config.toml
d_mlp = 1920
vocab_size = 8192
activation = "gelu"
norm_place = "pre"
norm_eps = 1e-05
tie_embeddings = true
init = "trunc"
init_std_qkv = 0.0293
init_std_up = 0.0293
optimizer = "soap_variant"
beta2 = 0.99
decay_fraction = 0.802
final_lr_fraction = 0.1
Each number is 500 + 40 x the weight over its row's rms, rounded and kept within 0 to 999. Layers, rows and columns count from 0. Numbers have three digits each. The size before them is the row's rms in percent of the matrix's.

# layer 4 MLP up, 1920x384, rms 0.159, rows 199-235, columns 192-383
095:526417451505495469496540421538469571552481525489503511506462453549500444571486571484522463484483424499526492498427556498407564553506484548406483495551548519541520539522496507528477530518525529454480449510534494488445482415496498535515535491486473443444542521490540497505459482510471486487460550537577495531471507576406508471503471454522482439501520467436534491452502480513574452490599504511490506512453416495464502536511477405482520530506475403543510500531470500491533548491517547506556502488480499476517513507584549498467505526498542585452462475548590522465528501503508491498
105:430470518497526488491514532496459461491491473573464440529467535464561456473507511513612498471527537536567536488614495517543505400488487524555453456549463446529572526500503434541475468544471535547516422447544511567541454464415428502543487517454505513470554477478532548585601546524519491482502469533529449456534487540482477447485625483514443478494549502481563585519497542541513469506477515484525539472491461516514552503526447439483504531507490487458484455449516469544530505439481534488529544551447525523505558507420451417527553500452492605540545469491502504473590483428524499435
097:468506467468589546500501510480510589612533545482460459451507551431498433503534476507475559561517485467478452453517593546492536527472513536516477445492552443485551496483500459458529430519525538443533531458540549562552519498537550539503531481538508487469483512523536560594542528543512499530550487509463504513402496508509472517494491495418542489454473548502477522426533534457521581508453480435458545490516481533454529536545489505539493550505546537538501458491462486493491486475520532490564523507423409476493547475500466462511475490578583472533576476495407546527499474468506593552
091:453554510501519557461465497462480528466558448557538543493515493429455464488489492504444539508503501542490473533566528538485478494508478457465456542503447490489482508521473484444563561490455530520589447502464427479497473551463471552503580442500353530545463581498519569516502510517517484480497493472449418476527538467478467492531468463537460518470472513501511553461524488433541464553516481538480570554548540514544520459479481508528606513537562506494441425445522474561517491500499445542519478468502536522513577432560462538478463552515469463509566489506576480458430443458475619503
099:490432488445426495486531507460526562540488522498549585480493514506510485517499534482428578475538479519532471416536433525510464525486475485568458467537483483476556462466463505480516569415509459504518524505423504589500538472538543484543454498467566478538567487474401534570617566475504556519503585450545472484435526552485557546474492428479485498527525505504551538458460510450528545502515517466514456498482509495502482512487509556487418422450513500437533536503535572486557493524537595548492478501464526475407458594505432477477462475535523523548508625450495511549514463498497502440
092:534549512508488459556443545454499541475488525491525568512516447499513569520501558532458463442499462427524493556448468522451532530549494495464458488497478497502535530543477533533442494494530455452568505475540507446478493505473449476507515542502560492515569483496443480484486558414569520448447481461458503494535464492446525498532453472494466516543478489485509530475571521429458474534508480480497533539526460475498427521463462514563550535491526527530513531507484453420522471453546508542549501495527469523504544521533504503541492499428484471485565575463484551491531504535597479631
100:512504512422465535419498512501530511558444493574475553491390418522524468515560568553462487509453523521533463527509403488507499494441479519435501538503474484532580508561454470493487444494513528470524520463512492503511524454525516488471538468524536500523489462524482504501526512495492505501526461529493578462455486601561489538564538520482495469526462432416490479457455477511456472601469574518541522531504524442436568523574517453459525506505465454473595491519447461477471501509504508554576455456489440502485479535521539532544469467560461595449526521506561513516465529525539481506
100:522474539510549558473459506473565416402524466469502551544466465453495513454532529478474542475526480454592453502503461493487488464418518559469421480433498454481561534512426534476461503514504478467487484492508562591477447499425540554475488483484538544482485535386494481463532407437507460535429475547458485530493511559529466461446490490517448524480487479484494552457505530406519478522520359505566444478526436462495488595567470482497506485431439572439513511548511547532486511536508492469542492514505434463510501554527505550556519528516477472529486492489490533523486466507484504519
100:481599524521486552501534600530426487492460473513507532545520446445551474439501528434517533511465474469558412493551484510478530517440512538469471392466428570497649434471542530501503462544528472540522490454493515478473445511534500600496532541446498498460498494513571443507472496462487489459455532516564438490537443496491487527475538427520477465475538547496533572459546458515502500418546526498509468555493536521485461452537436501489542516551451491485546553396478463538493570498536528486530492452509473509498495440554521536529466475497541459436523502535528466489549557478497525564
090:553508491504456538577501512506483470574482548551502517501475514530531488447499514529526558479526468472520524515507435547490453431580522471571464567458513535481565543499497494512549458501502537482494516576514539486498487451525523476476481529542480458588492441541483508493516459467519570420517519534407476606545523450509453492498416490526520580443512488511489509521513516452453496466480489538518521523494405484558527509430526502493424554440526525504555557436498470434521516548478498441493483485441603559446591509487458533508500477506507552511467512512466518485498526549526538445
098:482450497454578511552495490507417429506576438531510429563506537512546408530541533476445506513549502457407446477452547482454539562404534486501543580453513496477496502489427519463497504554561444484471477545536528518408470540524453476467485503490505482522538492481445489540504506489490488489511523499506541485436518478494515440534400506515459523568491522511495510448530438554526560524539564490540559462451475502500508495514488526557453528502484529549566539432488375482526485443453525512542496512540481465538512426527533501543519496459484477496508561498522539445503475464504454509
110:464545522409485470543572505464517468511543442474503484533458458538479451466580476495449497504464589464500504487442580521571509512506549538451509507436455510500525490502442534543503507462506487547450508536481460466410504424544536429540455456499499456485427492534502525541589584523510472561503449532523448473564566516521498574500477537505554553513524461566542457462466467478427505531485460496518479520518502557543460571536562518518559478485544514472525563486460487486492510561488442552491581522462491502505560482503582499500530488485550524461537436461540554605498573482541445535
094:507522442514511440505488488526455510454445485466513473480495491493482465429540508507524481530509586465489550583427485458410496517470492494436527516484479480482532486480508464523499551490544561512516510453488544576406517522530461540490503485493542499538499387491477449498537551505466469503534531394493577541569528430472397506535532503556519424484527482453514545539544515503498499539454531455467526574531536466568515476483466431526514524437475485557481462556554522470511495474475454460536499450488510457466538376523492490487461605497527477560492532517485493511505541568558462440
106:506513550542536513482569417572490530496479505517530516501522500476545541568489521501480505432483452513574494541509518481472505570543545549563513494454449512535480529500537559505493528489548455517548548475452466477532448540542519597577518499430484478617532513511474486579500620562467584417528469490532508460509540471438499560475496442535421571516475531518452559541469430426523501513517552461489420386563519562528554515594511484541561505507480551505487567510427477494533494508477474553520549510500497507542455476500478531500489502490453527572530534492462407564497474521537523418
108:485453550494433476526505456514488540511468504563501493516447418516561534484484514529474590492490501532538509536506486438456442498488445548515523497458483561590564471543477479502476507488470564548560471548517546529463551497461456529537478535507504467459485500441540428582526472504430533529450501598494536426571518452476544513476565523506518535498443483513517537550433534560441466462508413482493515476536463482591547479515507471524520486476562527468546602560466454473533542545496484442524468455477480500497565543506402487414552495479515522484511510510478564506519525527482477562
101:436447485458488550486439511485407503464510537513516539513483476554522506523491498527493441562499499578492589528493486521502529501509500529536471464519544548576473433523492518547494500563540507536512535545477491557408494460460525522387454585492474488417495533478500603466457533490519441445499497546522464484513472526506503498489522548497458519565548514594495560497456518443579500541463489461501487565541486513584449451504460457585566477461490491528503481587492500420549541534522444478542399469537534534470480569473458437487484512503560508520498503502522473541485543479492497520
089:498444478542482510485489558473418494470478538514488522448472501607511463490460465465454507485516494503528477539579467460489555541468452452549504400509446455532482496481464574534484498463497505501512554509443454517527469485523469473471557536466496529483495470455506565488426453474552498514447498531509481514502507461513468477542529494456468473533490578526514481571481541486419499563557555506486439566552523492565424540463507493458520539521533534480506546537531531460560528601568511540453549470480504525485562459507507523526524552473503478501528418497488486524471649531460556476
100:516533441503500518500409416434494465490470404525470500486492439514507500512591545463489533460487526495521455557528566548504451486501441518550502494467556549522467513493515574478493498586450531550519478456531488480532555486568524545497529528453477399428507537465518484478472501474516476481516508484493445455492482488561569478489457483528431609426506464450499460498439454470464490527524477485452427480511465523487527533469546466457561484492449497510474504538453536501437489545521516490504509502469445424468465506528395545545541465437541467537596565452514498481489495526543565410
102:512462488424511590536519566453526480437519422501515513530398470497479576464533536454519484541460499516512500503541464496386488461532479513583470521487465404476486413426399476527432559551429523495479462498499499545466553618417581513504469495453441454522499408492499497484554473512509506513405511490492436542550507497454502382511529518489570510436562453454511531481486498488535503540500562406480549498565535522471486503522482491509490483479552495504532502541442499562482490546441514519465481389480547527452478475484437514464529542537494536464475435516471491621509490479460500530
091:538528458496435485549523509484513507517473529475511502550428559457597457444529492541447514567586506477551485506514482506484501535537479540485447517496555524403543459468522444476506459555540445553481485468462474487487494509453543533554522505455509465496474520494441422457565532532466483481509565468454536484510502477463510479467485548555514515432482425453479550448482464478475528484497505498437481522458476529485500521457509543483503492493479486514468381513456487535562444472460484494459469454483467491522465451545481540564545567516519491507507514554490493479577517496528525497
111:522485498454443553447480565497490508434462481492516533441510515551428486533502456441540606430495488496499503540485453479510502504476495531473456622407532448491457529516552439518516480489489475574532526523447528462523448442566541507520530526471453513523471540498515490477460517451491446511440487488467494560474491423520499563554443466457502432433507462426496615516461457502515521532478523507528496509506503445464506479507521467529482485468516576526530476417500460521478475518493453523521394531500489542517507489506474445509465477463498521575506530480545417485462479462517541481
107:472498466464525522501455483451503487494462532511524454513446490549593412395527551478502452529544537495596504409511445553463466565450470492462466458488441456468514482487484500519494442508465533524522478480425571532553518500537496464456531523463548493454484519526582567444527558534510501467575475514510535486530455549469508471387501531509483519589465478522496523502480468518552522501544472440501568521523527568484546481455526545514442489505452478505560437533422591478393491567538502522518506497502523477462494497498477494470508559490451514465537583477470503530570506411514462544
101:489538499524475508542571504584559498491490545523533485556536498516478471450552547501543481500423456470453590497554532481516483546499517478506564481507486504439465487485489492493476461484463467558453403471493555420497528506491486514586430540466458478465483516533507499491507416428499469494401485498422568533507447478460514517530469465486519524560493518538494559516526555534541538477490511560469522499524479519481536437456500454535456570488522517537490515460466432512571428462507544508523438510557527494498500529470505527516544540556471494559488419482503510501571516489508453548
103:460558496589439470389461485537526483475518491535452520563468492521556477521476518482462511488439508556448454572515491477453545502540445454500472458555508494460524517524487497472474567482531491512523484500465483467516551385569505569440579519512515533521488534529509544466546497496463489501474490477483461550525496466501465421485401397467505489502503510560470415563512566598523493480509514451454532540514532450497521447453552480518412501512513450493512472435467622504503491468514544435479452495478547535505537497474526507464566443503573497521601458545543514481485472411539573482
101:403470512453496580534452522486396500547466420475524523509536546459555498441457478572523413533534478553517513489531482489543531534464477508483533493476485501507553493442532561482506564444520497526520488477521510438455517521537455527496506521477560452512512467552529500517493529531552599575493546542545500489528529536489498406463550598496581542509510471497549595541397539497521449514501586542470437451576542584466574533562613502504473487527497441500487500465508443477551499467495408536475495468553505509566493506513512528487533507452555480415511494472516537496463513491451493490
103:487471457476532428505514548545535479473547455515457494523433470537371519523543491491509496462511487505395524585492464489520468503469454460422443464443474540478516564511458529532501520462426476550500498517569457523461421508422458491547578497485509443478460452464479611519566455497486542566469445540503497564477627499552537493455486545409505562465479477502508510530488484541544515491397508460477523466504430622499424480551492513585512528531598494467551525528501459447450462569460499512510566551476583515459535529484443501519508515484510452491541487510514500546536437477549548521
104:549459525496519438536534373499490484485502516526476442527427489528480491494459386559544501523558503457482490527492532462602507521524495489508508483421510549522459546493489547459521490477507532547423529497486513496507524533566511428502516497493473564503542483483512561483485485530475485489544461537487631467493495530505460517454508522504444521500441430564538462490510518554515499528483528516490418439439561551557544590511496591554496502501483465570554518503471508563536547492553479472396468466495491479508479455547454479519464509520456507515515515589503430507500522453457464495
095:503476452571437555560477541533511523470530554463522455578532543576505470563437481510506515520496481473443530518488568558541461477475534550508509454516551505536457549552460391466585532481507476518492533505469563493516534494485454559504484574540518484532587499458549423469548525425551497422471498526497530523439495446434500471502485526510580484467485457462510416525522521524487419591525472397501509492548432513451414487501461491468520453558500523465522511437508446460563508490507547502544486439495519497453493515468511407496438483528575483544494555457543536485531452520578481463
098:537527436495520575453485539485490511523515474491470509512474487502483507452483475486474437441483495523496561560483482557506501457458497463500484476462444497462462510515540536449449513432464498506493554453529540485524487483531520493558439513493429469499512580510479537583529519532478489448441555462566578471434434531536517470510496499552487582438488550469475527496462574486471500427448504501479456527570520455443437468492443446524514455491515484529497505450499537465492488487465480424552599491490482483505495465510494478469555511517497496431417550517444463498445449489480446480
106:505484512544519604476486450436386422509509458502455552537478508469564490539504523496530495495550490466505513454569447525457450521523558526468425497459507487512549495477426510527410481527427461469441524502498605546555527504479499481485490534523532460444393528458498512488498468425526587492481446466507485524474504558503556560418420517528423536569433535542456528445478490454517547499514429485555499571544538519547568499558488430543490472442528497520493473508506440529568466554507495510457541523448492510634532486471486480451508525571461487485519450516590447522467515442507426570
093:478474527504505595468532477562527542508499510529417462538444468498535474457462426445437483494477423485554490580413545579483461433537482426401557518484545474446454418511512528420540516536455485397459485447562465446450511482490478483485403498490487456461423508567551420611509482435477541557513546512466528478527435472477501469512509472499546484453501455427541435522431509515495524488459488447428539557535526493450482458499429529466475475550544500436527522548443535484530501481552477486448515527486544454523473491551468502483459488511478439493486485570529570424581451530490519463
101:514488493525455455498515507480524503540466523568508530541540483550531482430561506555465501547444463485486470459535485517479573467512534498537481458498483464567540505522525543463478442515445491532511558554508497553476495564570435514554466552530477488517472498445510562472514496561519509483451517452515501455446571560480525485531491477530530513516570517483529460536530462530553545509530611476506538489522455496434580578452587507512540520481476498446483511478490532449503511453463535450577449447526481473446451492524477467500493505520564494492588465481542419519468476506480526485
095:540558444461480487580496466451569524407447487516502499538491516535462575517490539488527509543501475567461499446521571499505529464486449508441431492503497472435506523499518515448584504519535521444467482534469473464456537480511486470483489502507463500507495467501508454455505475509435520522580489515526559561456502424481497469544459472502454511501494513502460551480523527572528473467436464523500530539553522515541485428438479511465507463497478544542437576457406455479457436543436472549483510505472502485423409509461461569453428516495425499497410471572482501495442416474476480580
107:596486456562466566432519434541526536492514480428497502435488557474456486448520493444448478463506504433545499549517449552521471554550500496469457519426477483553528456522492524482438531467511416490523527504461538563479489493514535533504456513489395484470444475461405522514460519501410472414504408510491482455506519552489456507536488529542505568480546491524480525482443474510567493546505565430472560505482517423527530507489512446501491410470515520573516464444447488503458544516440416512490403529509558483548508546527526494477448535459566526544506458496500526431518505477546458489
087:517462505486502467437467482530531524465559509570563554451457517516425504453522523570559440491537512487510565488512523480430513539455461485486497510556449538490506490430501532417459540531443454489475575571470510560526526570517483533466547497533512501453492452557512524500572486494495488578467436515507464511490477525522474545488458515401503489493507501570529532597425485464516500467543570489522587481479561528567455576532558535570522450543486538498543541527517556519525366506475485524496494498498516541492530545421465434528415549445453459498531445494522475559464498468530484491
111:415447452473529491445542504445548549492499558551552565420503507539490438524471481514416491521508472447543465524494545435511437531489459506467527471531526496518508523529440538464561546497487509513475444469493463537468477470571513592485447470536515478487433514516548460567485521492487517469510475491494482503473463596564476502502486523496457578524491541568489510493462510539493511500549503475490466474585485384547468552507587555507558532491485515482566518503546527528503446484489482571457510536497494507504481454513522415539523477470588402521489430459526524558445458514502552516
107:467534507430549448459534473520495388486523502468480422543452507435472550482520576552558599589518503460529535420495565558435536496434513494473504489514535544541437509530471518486472482464500563517511478479516524434442452506473479501501532484491532453491519540497575533519483474483508503467500435449500497538525519525413500502542514508503455414544525484614526459543542529517481568474484572489482509527580497555529513455488502441449538535507525510443511474495497438494530543526513408466476521608518515450425456458497511520458506475515557469520526470473557493435552512500489503513
# layer 4 MLP down (transposed), 1920x384, rms 0.155, rows 199-234, columns 192-383
096:503570540490532491492498545497484600494442501495480500458461466509526451496512547476512437480507463593485489497498456472426484536477597471398480430483547540494368454505461522449496501536483490534448558530464525501522509459486493479533549528497509545488549481477489476527529580449513520505488510510491480499499534525463493558534438463470534506513457513535576499560480582472535574519461546519494528407505492478528545468457494577530586484540432513506469512488567561536530533536484525488466507449491526488494462477432525472491491489495467538433532519459429518539436500516474498485
109:467568488520575518531468483540467589535542451442519556526523462511503493487553508553552498495515546431463472496495492553493432518572467509446483528523593522501485473553537453463543467492462525456470596565443529471420454523481568506475511462497495504514477503445476486473399550519459498528506508478459478515467476509479453530517465550489583558566452492465480533449548534496599484503423477484568500570473522462513558504491478510577461475489548405507542469531455553505492578480576542528465524499472486445495580510523513448532455476471596570469445579394471515505511481510547444499
098:505458541420469491604555517612471438437469439549423480487471584494485590486514528535519557478575503508498532563459435458520475551533514472478548592589537505512508538516417522476443557571521526535532492575481492534494508512435511502477440494476476520503471511509505419462539485458490500472419501560508504415576487538555439482503482433521529512540500472510517484428450522498477496539527516535442465519467479494530436475510510467474492542456511474449471451501564499444504494483528547521447497478569525502517553545489526567515477559525425503464475545515514559474506462486509471447
102:532500522522546505426497574507487464472492432434493623550495497516433464544466446516483481520475486479409505525482490488477500527494465468466483486510445506475458533479525555524548519533488502568465507405533469434505525461540555537475500449533529530479480476498429492466514483521480516462468552481554483481512596397562460524536567532456477430402551486480486500513525537425488451478396510527509489501509519521508503469514488484547558503522543536524491580484509501510524446512426556433552447421530513488547513463504570443529533509496505485499479464504542480488496546477527555512
103:517496461478516490483424474513489486482455549489544460535521557471481510486463534466500521506563517467396521420539503477499469425470575522555521514508599490483443480457491515516539445516556465507451474572479489455510614563498521505520480552454481476552500485499481459423495475492545566573432518464554471588509528542498478495489495505561515539485549478491498482515504570493543567504427538469458528512519505469520564560456466436537552410453479475602478467426493525527488496408513465480494451488510508501386556409555529524439533505549529493501438470485495521501504453530521570538
103:484501518461523521429563513542494548449499463528487397554467438498503444493438456478589553513472561496448507505503450450569472528500528488525522504472472513504524435414529492453515486463505435543445519502479470575523452451553496501456490465522474470502480419487478592465476467452565466522446461508597485498505462475497543433444550566523505441465435511538533511472432509508450578487494501510467544488519457411471479519538480501498481523477495491428550551489469489522485497544511530396530473502504503529430491438485466482481509472557493548525465466569501470539494532448490496429
100:532505466526533457589461487478503537483485499470495474484565545531450534495473475506487553489504553545442522454526491449523453543536514539518455527551463465491541521481502566498440524474487449463499505446464474525563482530424475581496504501528541512485529617479461482446436505588495406543551481467422489508549510456444432411504585452471489475525472511536507535464498477530531545552548502477526437532474503527519523566445482508512520486575514597478485543509522537523550498497526496415516446499540525529513474544477550527415532484476525442515507416487497463459529455515479475478
108:433460517497490443526499464518507495522505542481531497421474514493533497502524456487502467476521527499540538536565478459526457543499541586500524475580486553547529472531484519433499515484534460519506549461536471513500472467528583459499497501519481505429499550515494528587516527471514516498464443536509470514470515531433428509425520526478449480497475510543473536457515527521506508530459580530483505501542514512476493493498523572487548598534510508542498565470541491508489480462412522491416491474578432523480470504536443483495481454488493502426463517501493530451515590530437503519
099:519456449496454492456520480426559518442475500551455494469496535414396441490509508470492522532490514492398533518557472475570493497476510545470445409454567481510503519538515481561478523492502513476428466534460481563566504454490557519471549485550528509527501590486537517451492435505443486532567481524563475412483477532468437529550489474535458554557534436460543496519383511435554465485442498449475441446522464471546528571469473434563428517512516523468512495581451530539550547440529462490532440560451450485521566511482476540491482441513496507487532489368482490459566504519476454411
082:476560513460520494492490499470510430469488434501513537502558442545476539478448544485486461567455521541478485448477572505569475535500469464443511441557515539481499505522532513535472482544494479568483453461477460523446529480532576464529511522468559507524512493468501484502522513556488521572566512506525557442442457595510482554479546461490463450553486500521491499479545471536542509537505493470481525493525533540479560507577492479486435438507470549540464502493502539494538494469490471598468440531540503572577550515470498438475475511485418438488548500514403560504539519486571535501
106:493569493470512432457489466551542489518441549500520514434513499488449572475525494514622454436508475550520456482476456497600533529564471443530456523530533566489524487483588492512482432465470521543570459511463545500468454467429457488525511484502494521502541476505476501520482475443472443505447507534480548406510523498453484627443575468514452462424522450517418562556489453477493478490515446483443506543437472527508484464529448467490520464505536515495535498537526521430486467514530513526454535506535478534459531510507441503575532535472466532553499502486475442527554480542431504497
112:512551518518488499502460417450427549509502517491594459512537516421513564547560519474455527456523486496559485540510530546462503548513507547544461549488542469461495431521505520533550528533415493490434437543525507486543547447524580559512452558593482540516401576496454439475482485479531511507500534510480479533433510532501512498476466477481520503483461519586507489536580464497499553544488521513501555510499555499503501470441514555496456576524471475476445499454455514451558424465542495442500514445565491574495520495527544459480518558473442522537525455487511533507495567534515482480
094:420505524492524462506529493457512437465569565510487458518477511481562516534510433519570424519535508507495516484450575518478494490493469488456394490500531545508609466504524535549497482495474457498481553505479493431463547487583500463429544474461408429525512534446524561481446452495527577501472483506497508508458540541548574472539421464446427545558512518525509475497511462549523500460437469551502504443441494486492479473491509516502537530566538516446493514465448484530499524467483496558486472494473506460453542441495463485497495460488580463467496457448443520460471461463454537522
108:483446439504518519475538457547491527531443513498509532496493498377474471429455516483532518477486399485550499520599486499540485565502471518561542434505518453460444550497504524441447461463516513497502484526425502449524513567539504444516493528511480552468515557472428476514490462477562494538567524454521509462470606521506451542501446522478546468513528522486502487595499456435499552533536536519418504425462476495530462438564524559512532530483550479513516504488528531493540488471466522542490494466523478561489477548506493579470553483537470499495502481535515498398505533546498489490
089:526491516480458451476521493515435509469480513528560472425480508503600459468464549423471523547464484469479518528498422532500538517543528579522507496500472463476495480457448554402531525497561499523508521471534412537486475550582499456505551515551551472520494471514520484467509456506484534575553536525480486469505498471498491498596468518532485434464475474413561512490527464476490481515469516536572506480540532488611487536455499482474531513519507491539464574569453510518409492519553501523531472517490515591534584582447522532503507499455521470487548517494518512509519465445480537442
104:526510550442433476402512492463532500536539462510443483588479512520543479504528495543549550501464488465490488531490495444535428527525422440468509499564446518546496493450493521462554481484565502517504537485545479450494452505474513507443515512528510449480522489450437464476473449476537445502507512480491484484464537504508467507454575535464487455476506539531433426497473429537439508521507500507578495547424511501442476539548491529517551514585567541497544567467433519511473464488548542560514512433581553469519559523475559480458497586491464512493552472527463502518421563507547536497
097:498515508468480501524461446502540540438523525554535533377525502480531449473407496576457518514528477507526538439487524539535555414490474509498540452435462445572495473447464481495515553567507477486579481531541528472505498531543481534432569496471530557505427498410498480514474489458504412503477520423519459493463570558560441497536558506514457481563527491469505519498496572537503524510504442500494466501431521587487510434538511477482473471499487488461443497546498448480516491426469489547443537517543538431549500469445472531480537544474550425453497493496472555489495468476487563545
099:588527481519543425497465465436523491487448540487538433519543462490519475603466468521518540473434447468541487524398488513510489477473500517477505535481528487485532555449522556502476578536525554534480492538538533545446495498469556499463480456495454517445445457485518555467504419500463514493501512536517480586405595584586491516482483535498496505529541576532523503577509523492492445525528552443540502493518488547452550486461441437424459548487464558440479467493472518559535505548553503540476523514489510447466478396503453512612489514515378513504474509499546526547468595536446487563
100:424522452506501489429513485514561449545544481514450441512447457465526493505494486500532438498549492502440506519447487478413514540570483532463474477395425457498554504472542572533504512407473472488517433487509457473543562439516531587496527528523524438489478443566509517445478480456498552467506531491534493528509511484493401464444532500473538521514498565550467475521530534464451503468537416462541481534488518442487525517455551547456474505472446584514448479508484493470525580497507505435495474465498487548442561468458516513497512528545548475551573498546513515483503461479502444527
090:521487493452521563512438535484491511426504524455525488541501486525537517523497493511466450567453478524524530488468503494482518498514480454520480496466494584504464478446529486536511425529560534487509538445481542501503468457568523462454506480532439439520515553526547540518499497450537482528503468517521494546426486519560445457493538574442494494533484524487421442488427475564511553601507369448506510505491524552530514564495470524570636465441513490519482502556511536566560501485479569548568520504518457457497547479515470513509528502531429429518460473515436504476489534521428474528
112:483561552544523506548547531557483468459500562481493536440550508536505537527461596565494531496469473572428474542468463547493496464507434577538536502463504423492472477522567518375438552542484515474514538499519520513459525469540524511548427479502574456531534556526431426528468509539473563490487499528496509471500484430490559476552546505548584466547526509468429455528454460492496522524462452496527474502501460499521471470488422513527523567532515523464490459503570489431442428516504482520543464526519471569444490533449540520486410582466474539457532591506513484500479488404522513547
102:457474478507499525504530481462494494525555443521512534520508571550502551427517444519568558435546503539530501531438580510492474488577487545572535480555583496581545498489487474496554499468445513483534486574452497536504482496451493379511491422436548523657510500462502522533545428487453529496529542501489513482451428510403530496536518517446502478473450475498414470504502590497491530542481485513426457515561515525524495517555449548459442476485432517452535492485509510506490488537507521536487525468490574547500519554565564526522465479460469514520519495517538497461467453552480506432
095:482523505483513519483496504521528499541498485524515546528495473494500462524476432502525516547549500544494489455506504496437491503494496482542524470478428548509553459471546525536521468497546435466521435495550509494493471523503543522482442498527506513556465472524552499539520490518515535504588492492596511509495505512490474435427502578508556436443514516523518532546513437524477617480441504471490533566531505410438479453471542482518508434480535512449487495497516568551493480537494452531486464525493536508565594498486530419502558528512506526491483578569487462492490545575430523470
104:565515455465522507482461477435528537527470453503561510488550513446470505463496494541498413530505501458478562450453528512548508491491538533487484530564515541557445469498518565485513480498475500453537474488546463554496492451455544482460479527500466552499575487549517482445469488469497475493523475472479534424535573555453490518570510455520490499468534498419556489465460522468503506522498484543477457439449461500526439473561505467511532491596474515557453458514507422561516481570442562560622533461511492459582473388509544528452525501502540581510490495504516456456471505537505498555
105:507468525558540500491585486507478425513475543402508499491523507548534554485547458500459485565492473502489537544561515499562511529630512535500601446530557486514574476488488491456468482542501579525451444504523507536480447446507527493467518482471541558440559526587511453541473489485525412493485453541427422471460486548518539504542525439484489569478442456426461555482538554443469539486596472500493491495491474521494506516475483507543589508409477534456568549537508512537493523526528469438511458499486560455482508466519460462476562502522488479530412537526529542565509473472507448508
096:493487562532490567471454457519473557469442449475539574472454550557502475530454503464541456474479509510522474524485482443434441395542526525556471508553517491538443541467494519467535580444564514505524535453493532514480497477562488476426461498521520501479543544473545460499529478457567486511489462519557525519499429500464501529461510549473475508515467484428518450574533533491472515479543487441490445576453522466515540470460523583417511548498482529465440507528503464535490523513458470535469466540457402549485528523489502544460540510580489488445545528472473514402526516471504538543
111:464472555457570410540477498609503500478539490496492481510498561498522485436550474504545600598410513516525470531483482475439496579507538515473471496497475459521553564503453480476477472470538571582509500517463554488582560510485519571457525497480492557441495452471424528474485473447555578553470497531528450500511533487545505562567467459531512493538483406476478443458474469502508553513504524467528498501529524480513513480445497576504512498509525526516456525544412406512413525490528450473568485558574495540504505465513531538507507557481455475438470459449531561529533462493511587531
095:502531524511527455504467485462484508535495525511523528522496553525489516425479487461553486475511527523503462480514526476508494545515473458506495475469469418511405442531561553545464420467481516533467433496563487459408547464563480529585519418451540557483418611451497506461487507478528468507520562518470504491479511514498519555486462560509448551515576550572529553476441591518463484462444504566466459496480509509523475418533490437503503478526502464587450497485548468545525561491476400511471491503523552434543506514522502545520471475482446537432515514484446522545546466514506462530
105:447556451495491550475472501481523540568496468506484462457427487508514465478521497454542497562433508442453435540579527558543503473442486607471516483472497518484519546510464538530545540432482451502480541528493468520535494505511513506552507525490472531523526514514468531521566556607606564465497453553489554513495507453489487424553415485515481417511440496487494597511494459524509502531473527469530544495523519577518541461449518509441511476492461531511514534526455470555514498443459480526483412481479553521539471510543542449568543594487648465516470513496481565449480508487542494499
114:489505518523434481525485493481496423479560561552541492545425504563541524442489568507468477536458473515452504492541520456456483466502514482423536483465525440506504549519522473523505500504529525492438502488523550501523497465605547518547561507464570500487446542466507533493438570513428492489445459486500531516454511451479525521454471495408483458499537490493455481474499563444474526506544523467484448519504513436495554499480487521442513541471477462466543550524474497488530607520456476498498477435501523523616509554602477442458512498402515535481543514533443446526509419517508429518
106:505555484470531441502558500480483510600493493518504529565592462534499437558555468539598435518510540495461491431507436520562479567516555540511521481491415465514487530524535482544568467447520462566505524463562452528494534477500528509537487491494558468511449558513448495469465512597483566511510438477503506485454476527506453509517470557508469432521508489584518567472511540502523494587546617552496450498451590522549464467479456502527473496451491492542501478561515541552455464494487487439480465557573505543472558442429457501500560477454486574516502533500457523520524471481458504534
094:491526511439559514470525573498455535413524590495511430511510536425502604495492531476464541497517461489569477490504493560446487472581511415446506473544528550468472495518478520483481560459516440459480448488487484521445497457463523459550529460481429509503511462513549513506549599496490496540499439606495541498502428449495496521487498531461499487530513464528522558459461559504529492492495450433478475560506509422510438512492534495534458549600563581512470520459533482508411462447541474480437561537556525483576546506553507507507460493499450509490558566453475512504565576521490534569
091:499495546587540471441449519564459508555547530482488518484530524483523454458479517498496504493540533454542523598459455447491502568473508508519525452565495565461521562485448488514528531494488527514533490471500544473588470514554491483558507506499498519503439567465463513497535574486494493498514539517524572462552527502527447597518521480507506486492493467533620522504507484427487511547529590497559495513490511466554543557568537515583489469441539450439508570523581475522555512534497494512520529494491520512498571502518531457504548487514563468574573591470514536487590527526513451461
108:454483485483529550482549473578494479508487521478497525451482475535471507463455503434493509449478466497514444528568444545479527559546434560521446491491502545473493543444533475520471488471476544491451554476477503563531463458529490564493531495558473534530581494531437494514555474481484468538484469465569495486470536497456548545487514542487446458547524516496507597493495454503459508474420548462473478530498542425483517531492558491509476459477472489511614419499498492473568543484434501583429555394488498475487558545464511484418490504496478499540555518521524466456531523533458468567
083:546545481442503505509482492481446476489492461438435446535510478551443438469421468481492492502574589453500418460531565484502506544523602454486489504508505474531531549522531524552459527411463606537470518417558562507529511414568462461498510528453528490515474481529509443437402505451535514448534533584522576497521474459470472463416446547534471514436513477508464470540549550490527465514473486523484442506509429439493459509577491482471441515464527499531478519460502523488538552513480508515561433520483476565489515510534497447581514489483499419443529523483565511524581482471534501550
110:478458509522435473499478557485493526436505562471524459501527533488518579500446503539474502558491524465450427538460486506530406541536500495515539531514561518468548518467429529425558464482534539509505556567509463544515484484505467486503530524507452506541528510562520488525466525488511507610558501507479529492503558533474458507504487476500535563483591500550509494494469505492486534468529445553543480488499395416526481472471496455563425488505500501434520556502460488573477539520442473509520469497506468471549495478508535478549548517492552517556473545492520487542537467443526486516